python train.py --num_attention_heads=1 --num_key_value_heads=1 --head_dim=64 --hidden_act="tanh_gelu" --norm_place="pre" --init_std_qkv=0.0572 --init_std_o=0.0 --batch_tokens=32768 --doc_mask=true --max_steps=3968
Each number is 128 + 24 x the weight over its row's rms, rounded and kept within 0 to 255. Layers, rows and columns count from 0. Numbers have three digits each. The size before them is the row's rms in percent of the matrix's.

# layer 5 MLP up, 256x64, rms 0.147, rows 176-255, columns 0-63
100:108134138129099139122098189110118124124099107138083127169060116135101175131122138154113118140140141138117151134159126131119121154077140111162109150140098158143151106099150138175139131133160136
090:110119180120140132145136112130125127132115120116160147127131126155114094129100148107100111129113128078158089155143122124083117141139127116090081126200134126079128139157116104064122125149117130
102:148128070093127132091143134148172098087147103129122141132127131146153167106132136110132109171096114125150118148107167123120139127129127136073107161148101103112150126107113179145108110134078109
104:147112140149113100125138149110075104130117078133097135128171125122108152107103133142131111111138128096123117141133164161086167159106144129170165142150115071089105152117149091115113127108150112
110:155160157107146143119133149162140118117148145133129114171136104149130153091135128137138108165111087086160149150145157115133133155171156143141178145116164113114156114100105157174116116099149094
080:123125174090143100159155106114146101157096108118109113155094052124105148172113167114127123166133158137127106170163127117122150153131153125132106111122177114104128112146128141151138142124132132
101:134130150096122098116056133185141141121165117152122111112133125148133159130140168113147137116118129135115191160136107129075134137120149129154135138139102127077138105143115145125128094093151096
096:134119132135153160121125177112127163147157165113151127161133131111103120141113114168129169138094133094137096136162142116081143115113154147105140128105170106109121125153100175127092141069113121
114:106143118171098091157123085129108185132119128141137183134104092130175116161114160146122099143194126077121129148138131149126125127138151120105128134116131177121120132123147130128124134170129132
084:166132145109114112117161111150149136148055104145107166126109189150149152135155084098094124122147129136152134157128107110113102126102142135127067161107148126132131148141119122149132110130163138
111:102137141100141151131148121137132106112153118153158131121062115136113166115117118123168123156073091119144155175164135144138127168115132118115134179145129094147122092143118130087106139121158099
107:141119076117130111135151116139144158166132151139119123144138166053125141154142098129142171109113192147121125130160090132112128105097143154132131143136129123110155140123173145131120133112083165
084:077144201136120135135129085122171174113110110151130159145110112129091168118126115118129135133127149115110145161174125142111131127129111141100078109128103136123108095113169141100165132144145138
101:141113108133143171116137094119117190127116097191111136112177113142142143151149133114132156126158172114143100103159106108109143121115140080151121115149110112137164149100114103165139150111117115
099:144142138096152134097166126121120132137130177131126158186132142107183164112128111113131120102130068155162137154152133107128118110114137106120125154133099113174145126154141106136177111101098110
106:100160088141155189121118121154162131132120115141111136097117130171139096150126125102146147165113166120102109123147087118084123116129164133114096120160178131129127123146089125151102143135142084
107:162157124112094122111105101090111150149097133143117100179135161134125147135152111139161091140106120121156122108164122111152130156139151137106100165152137148090146139065133173104118127097111111
079:126083104184168154140103151107075166108153129147137125116134138135127116136155122150160142117129157134133136089102096134148126140153162145135144127096156082113137137155130170141136188131107136
133:086137161130168130096126129107132163106162093156139181065114152152109140183166117115139109096142153088104145116125131092106151134133136144131136142146110125111130122134115113129169145156116140
082:152075125103114105140119110096118143110124157126121086149153098110110085162140146164139109144133084102149158091133128157147146112143155132114111085115143107145149156129129133137104157193120104
097:129139135171144136164153148157090130112158095142147151130100115103068095154107097160140145178102107104142124132121147158111146120111137145108173080091114119152118137136134119148121163119123151
114:134109093128127118121145086124148143100129146156124155140155117148133154124151161099158079141052109151146136122105094130120120160083135156107128101128119184120121138152128143146151134093099151
096:137130136133113109135154109091119108130088161165103125097090116094143142158118141152143137136101176118117139106127149118095147145107147072149137084160087130136148161125161162118134123100092098
102:082142119106179124099128107119071162136147136113111106121154106160119119155114141125142166111183117110127124115147135115075156120108114128122152095145106163120112141150135084117140125182120113
078:114154135124149121115189095087117138113102109183141149147130115120135117125096111116132098152173083141137144127110159122145159113111123145133100108104103158137153135090096124198121120132141115
111:098122104157126133098129112111128148177114151117102131107147125099139131088103111137139142162109151092101121169172089152133117107116128119106131167128120107137145153091104069123111110095177143
089:100118133096140111169096098112112142122131140133094118082170091148088118108099152105134102140138156117176152136155160089132127105106155154137146094128097096133160104167152153124113129115140127
127:109134151137101114114107106111157130115121086127135120086128145110109126149098087121129079121130128118100113089093091166079149119085168140116114098119149146119084142111146153165125168122127104
072:150107139103113096099091136146125141158134139142098118128129094095128114160122104091197129148170110151153142173088130128139125129146166105161132118122155088124168105153116134132152151160137122
103:127173114145153155101138112115172082121193117100137148111108118144133149127115119184153078106155117151128144137118092131105110155143179131149122119108119132151166145125132146149164121137113147
124:132143162145134114109130089096101147088148101125114134138167136084141146131111158103119112127135068120151150124135141169157166148137084119153103096146128154147105153094156164117166133153135128
124:131127140173179141100169147100100119121189139114131158071138116127157133144108122148149117117125117103119183133123103106094114145102104127116106134157115144106099160120145091126125093149150138
138:143158156143094088124123112095122155144134147136124178127134118117123158106175092134109151126142084117139104142121119114120107123123155141103154116164157081153165119129150077164169151156148127
103:109155101122122150134126115116148168140133139180131117150175143119097180169135142164109164103130150123132139130120182123107154133119102135110085163169135133120130144110138147113103128100183114
093:127125122133181108120127095163114171135088140160089106119138108129092111074113115115141097117157116085133127138107145144100123144154126107090088136118164125148112168110132140118141104114166168
096:129131055153159109127132105133126105156103121156135171110114146134179107098101125120080101152123102134120126128135137132126142100101150094114113113087133144162146089150141160135139154161116167
078:111120171130133120130144137120152144081112125096144126118105140106124136137121182122111151107089143107145120155168122113124134074099121179108107149133135174127117129075116116149131131084107181
121:139126120140112126105120132144121131146111187115166171165109126078121106098147142117116155120124174165087109132106121170143139129103165116109124098084111089109114171157157141113145126145130122
085:127143161118132106101121144116129111139161109124162114160155109162125089131135134116123136145112161088108149113095120090096129181099136139155116090134136182130117179109158172126166118134152116
061:136163160135135120114119080117088056113122097074162160146143143147155149144090121107129117112094114117123117130122169164112152121114106128132132137120132134132161132148080123119132137077157138
080:102131111120145152128187171150126109091162158085137134121084128098098123164126126108111127158124152145132096134122135143085158161092151133111142163103109130141117147093097144134152113084128107
088:140132145116135122165139130164142146149136115120094125184138074095143137137115122134169081111129140122118100095152167135119118126099122164119106089101146151142142175175172133098125117143146142
082:149127114138069112112101088140058128130065150117130110115130112096139090145177142108112133116124113114156088140138090144129140112117187140131096097103129125133120123119125149130133128153131110
089:109130137127092153166101175127134126089138171099112103155100161088107129137132154104119098176104103135183154134162133087129144147118138136123093159142119163160132126130123147133132121165143133
104:122145106126131142145146140110126129098173175129093126196140152134142094129147123098108143151135135113115150116099124124150150151124190097137164115127111138134158146117090086140146148125158077
084:098127171146113128125166088145154144137099090130109145142118139147155141097110161112070127144135109085133148096102119158103145152111170154123117096144144131138176114125179152148145104131139127
102:125093150111130122065137111161143138157139095126126143115091117174103122107139138112143154100089169126093128148111131122068128087098134154114130160114135152082096143139124127122116150140105158
066:113103102172137177100088148152126142101120155163083128128095118168111154148145068086120122130141146120136139099143129128120132131136161127126129123125158144120141132153105185131127108138186124
112:117148123144136126108158119153096114099162153112143125138167100153078068111139170165139104106121149071112128098117114167109171124122145110140166120099119108112127152155138125119126159140114138
127:127140116121134089085142092126084171103181096125121124102170137145145155134135124097148092118147113128121126140122087136139184133115133106155162125151117128119126172124122138146189153120101128
113:125104089090164134113128132114164132123181158127104173132103116123104161137093085113154111167126114110110107155137168152172102160108149147133167131146125113094105141139100136111140106103128127
114:160100151206121088101114102084111167085115098129108152130119117113133163133152151107124126120107132135139133174115159135130152156137129127111134119160136138143147123165127104098167124128080126
106:102096136118197131129137108096108086131141126154105154130108091147119129174108128159099127161092117121102171133094167155119089150139153112140164140122130092136148107159138122123130144108104122
079:161157130121105110102124159103129163131139151142112177143101141146145130149154099082114117119121162122121082119158090141145130163080119112086115098112140128148163140146165128108110129074141139
076:165127138110107141116068162116148132149117140096100118172069158109118144111145158085129130101118144087112133144096114112123134162128123157135105137133079141152162151115147128091106098106126136
116:161127092139119156117143100125153089160158107132139158056086138149119136117130116125178135120118149128164171097119106133096159144133145135115120146162094108101098152118111125095120113131164129
113:142120111140170170127122130154058150090134104155106125110175115154100145140147119144112133118108099092171135123142109092124139106147133142131100122181134114109143131095134128146119156158126176
123:140098128120121123117128109136143133156163133188117132138118087068129123153117138182131128127115123130127159165132108105155121133113158152129156131141152134206119151111109169130162122092113150
040:155137167134132122116142108105094175081103118108123131127124082090137118179142109119105122094109142120144123133154122115071143125088123119143110163115174121137079137100157126161132110138109152
100:164122087156091141109120136126139106129151146086167136153073142135138147125149118130160096149114111137139130145097127160129134155114159117179183114118133116120145146199116125151140152139113108
101:104095135099145130140135094152147129148113145138097130136139154078111142129109185101118123089154125118116116119111129146162164136095145130096156092087102082120126129142109147169157136083112101
099:174106104166156150120108118091126092120169158143109132126149112103146129132131106143109161101123126071097099118163065111138162112128150166120151144152134151129102129126143150096163116119139139
103:135120138107164130103135185166115141154177114139160111153136085163158112107104105121113136130148133111168135117134120109157126169099148172090150166146131088115130097128164127121109155113118134
126:157100134129120114131155111069121118155101114120159135122093154142139160094132130085133089142086141109120087151110181131152131131101161121149123157173146134097159127158164124120117120133157109
126:155133105125180133059128133145103155125144135183131113127157124101068149119135130142155100113134135161137111110094126128124112121098139155123175125118089072129129154136095116132129132120106148
099:139150103125126156072146087115126154175091107122118110135102125134128146098138148125115110130161134167191130105102121090137139120094089142085105122138123154104114125098156098136124101146157109
089:112147124140150124141141115138131162139155142108129160125082102122075109106103132109114159120127155095132142136155140077154079096126117129168069129139078118122127096096114115124114116127171109
087:146133123126112144094095119130163112152131090173108173092117138117174141134125133134123109150142097133130097103086156132122071104097148121164114124142107114153136093128117127172139139138153075
111:125163128133096112099123119081106157135157103146127117160131118101122143172113151123135127117163089130108103098141108104136147146106119182069162114075142127119139140163132120166138103110125157
085:142133160164149134125120132101116161127102117122186127134133119134106108094123146136111117106151118125108130134123097117112194145075101143149120131075158112138109127161177148139147167099113164
137:151141152113130169129126130153136162128164127145163084114103114125125118145113080144129150159114125084064150144116096158145134167118134106127114123141124093091120127086141165128140153096117086
120:172097146150144167109135130120157106192110162141105101130111120140119114136098148167115109138146143154167152101122173134138167137143175141133111121139143126114169133100156106109089111126159126
114:107140158140125094122119104070146128174105124133132137132150147119160104118156170101134115098129149090111131154126165129152132133117182141122119106173158137082132140157129107102161107167108146
093:128144135128168152174111076127137117111131077113119148099147116109117118103106152132130128122108184142097145122093146117117145164131142143113102170145141184123143162107105109115143107088113165
084:098088141153134175126126142160146115116146093163104114116108143099110115141115128121128109099121132135119088147143179178128113138115141107178103157161187152124138119118101133132129149143181123
113:105130107149171137095114153097087144116139137111117120169143117145117129115129089095148134161124106161121125139100105154131107150086138187127145151127167137119098188129137172141131141132089145
120:130139100151120179118090110136151126155101122135125165131174082106143115127117140134122113155103153123120168097124104142099086073082134147130138097127118079095115159142127145100137118132133101
092:077108158179120148082150089155133154127125158106094156142130139143154130136156139101135107124152129121131150142128110106095107164130104121162117163131141103158155088129110124087147151160122090
100:148156136133134151144122124102123120138139181081145178129096149126104123095148139167100129138139108128141146153068171154136146148131135076164149159128119132127114125149154114151167167142112122
076:143136114101148132183112132080129115146131126123131128118127123132149176135079116153094148150134104107133162106140110148112167166132148110107170135130129104148143133135152081086129152140196119
# layer 5 MLP down (transposed), 256x64, rms 0.178, rows 176-255, columns 0-63
101:120148099121099097155104124121128129139127120123144126154089116162125179104113180177138077168134129101153137154130119154137076107089118099129107152127082134144125146145151150106118095128114142
096:117159102135137145155147103124114100142103119106059148139165110138139136149130119105119123155138157111124136128155117136150152101199150121167150066116131119140137113117153113130145131127173083
096:089136131132114128122159188103105134106074156152103162078157137152119144126149136122124095101118122143136125077137127096129132112094107130111075128114129139146123149144154144163109141166089125
106:080127145159116133126151171112084160163080168088128130130135136086105136143149130157154116087127144139133150123106134144150131093140113161105147167122151160107115132135079101154122147130105121
096:145135122126111137103142137109092161151145202107128128140115146122151119128125064132121139107135136109124106172163146107151108164181110066119119147130096111132115114127151121103139142121168134
082:126188059124121105079138146132121088156120113118140152145150134108104121114130117138109103145133129123131139139098134153130149124143124084127077160154145068152093155130130159167141135130133140
093:133145138197092133121132137076110157141095145124133146130152125099120133063118085151102125143133124172137131123140154109159095111149124138127143134100102121125143119116149112169129134162075106
104:121087157118124135089108146143125143140169085100098183158111127132106140156102174121122098112141099114169150127116152098136137154121105130120120118135136143162133124138180175117124105156161154
103:100114129152132179147109184133171155103107122106152120152097152128120130149119128133174131147116139132124139059157112121131157114144157153147109117094120107133100123102089115131123156121096082
085:148102125120118119144157088048129145133142138171154105130125116164093126146114111195094125117151109121130147103134135141163126116170141121104123102121152127130129082094094101139111115117120123
118:144128100143149133137131125188127162116114126092114129137112115136160104097126114123137112152110114178077164114141107133128104148114149194114112139126155107091169143145082126137114162092110126
093:100088145142117098134112136136164122116111128110135115118064126133137098155149124109118136115120116132095152178106130132163080126100099124187138087108139143142178087121115133134164139137158125
100:191164125128130126161131133097071118156144099148136118116145140130080113173167126150167145118110125134100142091096132134167112136137096164090119105105148127124101153126113140127111130142114163
100:131108176120135111096072139135134170154113100129165103103135137138134119096151135116129123132109099104136130182140093142147141125120131167136125089134134123143156110161093171070139110161124151
083:163133169123137102143113143123145125107184139144152164159056121105111094155105154126126114143144151113142078095108119161145123114137151118128128089111114149128097155081130142113125109124135161
101:162102161109147115139139082161144152111117155141157106113113094136120124124127146135098116169107110111127143167121089130130098147073105131152141106146131144079136093124146088099139089123149168
100:119115136100138117125157122149172096133117088147100137135130130135160133177110165094118122121129134163092096160083128130094107094083158138140129097131178117161134089132162096103140126128129129
082:158133141059155108108149136115097125132095123122114126132170120100127155109173116115157076120122148102128140130142185101154136171117152085091137094150139147122125132093162136139135122128139129
123:116119154133086175133162106109124107118123137134121136128096109105108103178130153125121125089131140109155155119132152152172171106138136152184114114132103133141125115176142131095109105120064136
086:126133124113115091122148115103144123120102068157129131132142152097148181125091147122111113096096127174149134101089166136129138148133114117112104131179127175129131109098143089153144102115160149
096:147138114079114117131103115075099076116108119160152162159173149139133158138146119135146130104139119155117105138113180105142187122175126115101119141115096141160165123112131141136116118129111129
103:161137100097149133106125133093137153124102150068138159132122123167146142119099180152118156159136130138160125098119122085139110130136121149163151119087134141128115134126163093147149139118081175
105:126174113137094132132122164113164159131119072108104115155096132133126102159136113153110138117135136126148095130146118140159124094107180198111131109086132151169157150093126126111141137126141137
087:159118148136106138141130132156166081142135136133135156159120153130172127097119091114149070148106064133112108155166141160127115150130101106155135104090137109148164130158137138115137130120165115
091:114095170137129067120126153096101129122101136079118088108139136111106163108149170168118113128125129098120127103130093138133116113131084107088129123116115123109118094114107096071159121130124115
096:104120105116091128119142129129102132105086104131111114150123147121154157133130108117076126133166112186204134148127122108134143102085122129142134109135146179142103110149164130170139098126111115
088:113148071144096101100166137139122071132124142135116161142096146125127137118139101127129120105113086142126092103125187100157132097109104171113119139132105119122151110131145136115113099160074116
125:138158124118158113152102178141121119117182145138169126153165114147134111133120095149125134156123109057091149126132124155149137152125096110132134136127134083089133156104117128119075130136166126
089:149106048151125101123162097089130142129131118089122127139115139135158128126131158129134149159126182143128137060106156145156155108106134154105154127119108152112136150113150106148118109128100106
114:095159124131105122104113124133136154194126134125070169137119154089127150183174111144084147077126117115146116117115140139114113131111125148104157118162130119098147157133113142163123141120146115
103:133093165135155109147137130172145073148127139140127174125085101125144127103075138106096121140157104147148130157127103104090142140146131143132158111121171136143153101159124178122100103120125125
109:070111113085082133131091152101158148130124164160131115158125158163090124117169083122137123108120147156152114152132156148134132135106150110110153128149143154128100102110113132138104119106129073
111:141147130130111127103156101110097152124092102152119156123118126116152086094125140086155176072150130168104128120160105116095165156115127141118120092117127151146121100079095101136125137117126160
102:164194131139148108132130144107111142116090091096136141132127162090131158121161118097144144147102113162139130140157140125141087094110153109163118100086120112129116169106115125166147130115158100
093:166114147123115139152111138105122095133093142176080140118108110129082109114143107075148093141157132161150118080096123132164175101126113124119148138115139122158164131170123119138094139133119127
076:109135136138133113079160114106114122099125127083159096114119135095102114111141116110106104138152151167109164139145090127092148127113101127079125086097126142136151112116165088132117085123117080
077:089105121115142143119118141122087137178117139147144095158148120131142127176103095178098168142172130133131178137142116107159139137103106112132155108118122103155087099132142099096137107126146100
114:099149169144160116104102126147125150128194127130132135099125139142120174091101129145102153112134113136125106192142126130122070149127110095154158146133138125116122088114161136114154117095163119
101:090122077147084093113127119117093151185108124153154156147122145092152123165153140166101132119111112143148147098109147139135120136141170149117155148089125153163154148131112144147129159114104109
073:136136175109135123133173084121122106137151141158182096118170142124109138087104123144135106167150171121107165077154133118137145116160113131131114126136121123122114187110171104125120146133130132
087:105124139089140148107089134128113090069112107130143116130176114164128110121098135125123148148158175185108113134160126131120154162121167128121098115144111140131162100114108141168114083121140124
084:155130116131132105106157133125117187166142125138076101114117139131176150077122118110119124111122142155174129129168154118101141137143087139139126126169160149134112143121157188101097127121126136
090:101145123135083092133170105128163147129131158133120150128112148109128185138150128132114098107089143100121158118099173132124122143131099113104107135154104100080076103122149104081131111147125139
085:112170157139081116112078144177095115149106116140094153112122119116146102131099134094105107109096077169128167150108134114141109152095111123132146124124122174129111146123117142108154161121146154
116:107127156136159155108100152063130104104171086135166140100120130123108122149124130104177104157167151123096112155137147125099173120125138131137107103142115127127111088162136106122128123176136112
114:170143051124173144137134154143124128126180156117154122163099117135135155125144089132172136124115124124101097122117124130125093105110141135129130168144132133144097123159100101151090162097129136
106:133079152099122149101132161111143118126110110103113135112139116118099095117133158121129118154067079128126122118108103168123124135151141126142134145111164132128170077146090126147153085119073112
079:166098174129162124145157112086099126141115098128146105117133103179124122106152184139154066145136127120156141116127128105132137159153138152142113116147108142126180122119085115130157124141148155
121:130147091140118145181136133121141160152167141141167080122113120078125116123154125140132146117104130123107176137099108155117107123159163117124121172123138108094123079079116100114100114129146101
111:151132137130119068123078126150127115128109113125126116101121082145108124127079188113110151125171116151168148139140163098128102128134117182123145129116139114152142111135167179134147133116132153
115:116171145138138153159143133135102092105163151126162104136133114156113127082129113101119126117078130101111188142134116100096122134176072100124133130147102125135113082126161142090129117126128135
115:127125099101117120143106122158149073181147109115137192129141072125125104100168150147109136116139125138157148152136147121166147148058139136121111125124146149163132112150128133102122151116138132
106:122115131127143149164092160141140094112104115129137124133164115128092164132172122157176122137083151083106110168103152109082181150140130123112121103145102117130159100135144127100140123132161115
095:127122116170110130119147126096140108095150154151123175146127149095079129143156114173105128161138111100118137125133144148157122118144137149112172132105092092098122153124099135152130136176066118
095:118142098149111128149127107093131073122143123095121126174139124118131121167133109137082134118129171140127134088126154100151140140179137160185151134111100133147148142089109109155152118086134098
105:075143123138100159118126117120154121124144155162142134121161132114116142109123101124100102061102091156114170192089133092165105149111114112129124134122110151112156101134107148103118145120135118
099:128132163140138120141109157111158128136147140130109146116133152119151122149114083107139138074149122107086104140114082126093106149134115117159110138112139171116159050153097149090151107106125115
127:133177116146096167150134126107139124104106111080092166138143134153131084170135091106130128124150123137128128183126130152119114136135136149138131106131161147080126141156074092141102146123161107
056:077124116111151103166132152162160069153142163152116110102133114142141138153120135111116122149150139116142118099088134160162154130177146090126157109124120109076129108161123100133112118113140155
106:149119151168095167098140127134146139122116182126127128115101122104157120122145118066158133110115119151094138139138141120116098109163146173097176120100122136147154152144104105135100135148079099
093:147097171142098105140142098143123173151080151128145154165122119159158174084138139084117133118118104107103122096104087129136153144128131108130116163146137124135091112151106142136168166124142130
101:128149140131138083122166100120117146105132115087065140107104156161113140147090165148108138157138104157135117112163145083122128085120128137107134090102167115147108131138096081141136140143135145
097:121130158125126120151119119153135144141091136121124115149112112104136122138132131114107196143156178157173172134135130089133077171155128156162147110105135103110132115156143172089135093133125117
140:143145117145130110156132070159151114123114118099140155162132136131168080087152107107147146139124114126134148144129128142185139112136169169150122151127145089119142171168107120095121149165108140
123:160112147119192117149118138119114149133107100094089187101125127119109135148102128156135140150129120128124127138157131141129099112118050106155138125114157111120114180160119120147164120094142122
098:191128176145188123136137115103103120087139088127147141136124144107093145119132169134166111123119109087102135120124151158137166104147113100106176121136127086105142129123132141096141144118133143
092:121081119145135082127109143109099140117055111132130114165126128145113191146143123115097114097112094116125122101082108124105125127136101133109113120124153152123087116116163149167110147140097115
084:104133138122128090172140117119112139111115135130083105117136143158133122143158164126074137101173210145137125157091104146137127130139179121106127130149127132146080122112154107125133121156116108
114:133116169122106127105126116103088178147145132108124156102144142110187153122162121178150117110128103123123111147111150146165133124116123117149120131091145146170075099117146144164110174149136120
085:093109122088121106166112105115107094129088171123174133173093112135122127116135134147173125124139125118123123091137172139160125138120116117139101142118140090113134071155136095121109092087141145
116:125160145114155107142098109165124155101148145103154093102111118142139129090119106143194148180114130109057156127117113144120120160163128130114109115157118131130133130105144151116151129141082114
087:144097174125131097132104119128161125128126107138067097133082149121124124154101162084115104116152118109132119145167075130125082157117118123128146105143155130077135121134118142110151099096157134
116:170116116136138127140105149164108140100088117148133114164149122147098124109142088143192140156146145092137089144151090134164099143125126156116088153155141113152094126111122166160097126137141128
091:105145077168143138125167150151133141124125114097109140123118149145115177082130125075132131120099092143105157123135153087123132149098145139095141161109121114160164142127081111117132142103103095
083:158107141132091113090145111086083139136141175123125104111146077156150156101137108128137110123140104133174078123145128159151164129154144144136148134123094133141117149108156138171133165143099136
102:085114129110111116135112189113153129131165145157116118118139157141128142159156131083145147077110106096129114135127103192117125142120142126116127119153123128075096134152167107109149091156143137
131:083108138120107152114130130118085164115140127144153100136155119105116088152092144148142106122103122116134106099142128122123144161057163122110122108138133138153114127110089161100111185099120165
092:138160131127135120178140095171120138094109119104158181144151124128136126104127145119129097167147144128092163126141141115129124124116173125134128120131153145068110173113078089173130110127133139
102:130096093104144127122122100135141130128176089166146118121119093103143117107113203119130141132140098135129133108136098128124152102071129132145137164099181112118106126113129137130141093091158160
083:183096176080115155135139122098089130112171164135125124139176092142146104122108149136169117146086109152151104100142133102136112150138132135131120104175103100132121133147116130151102119126123153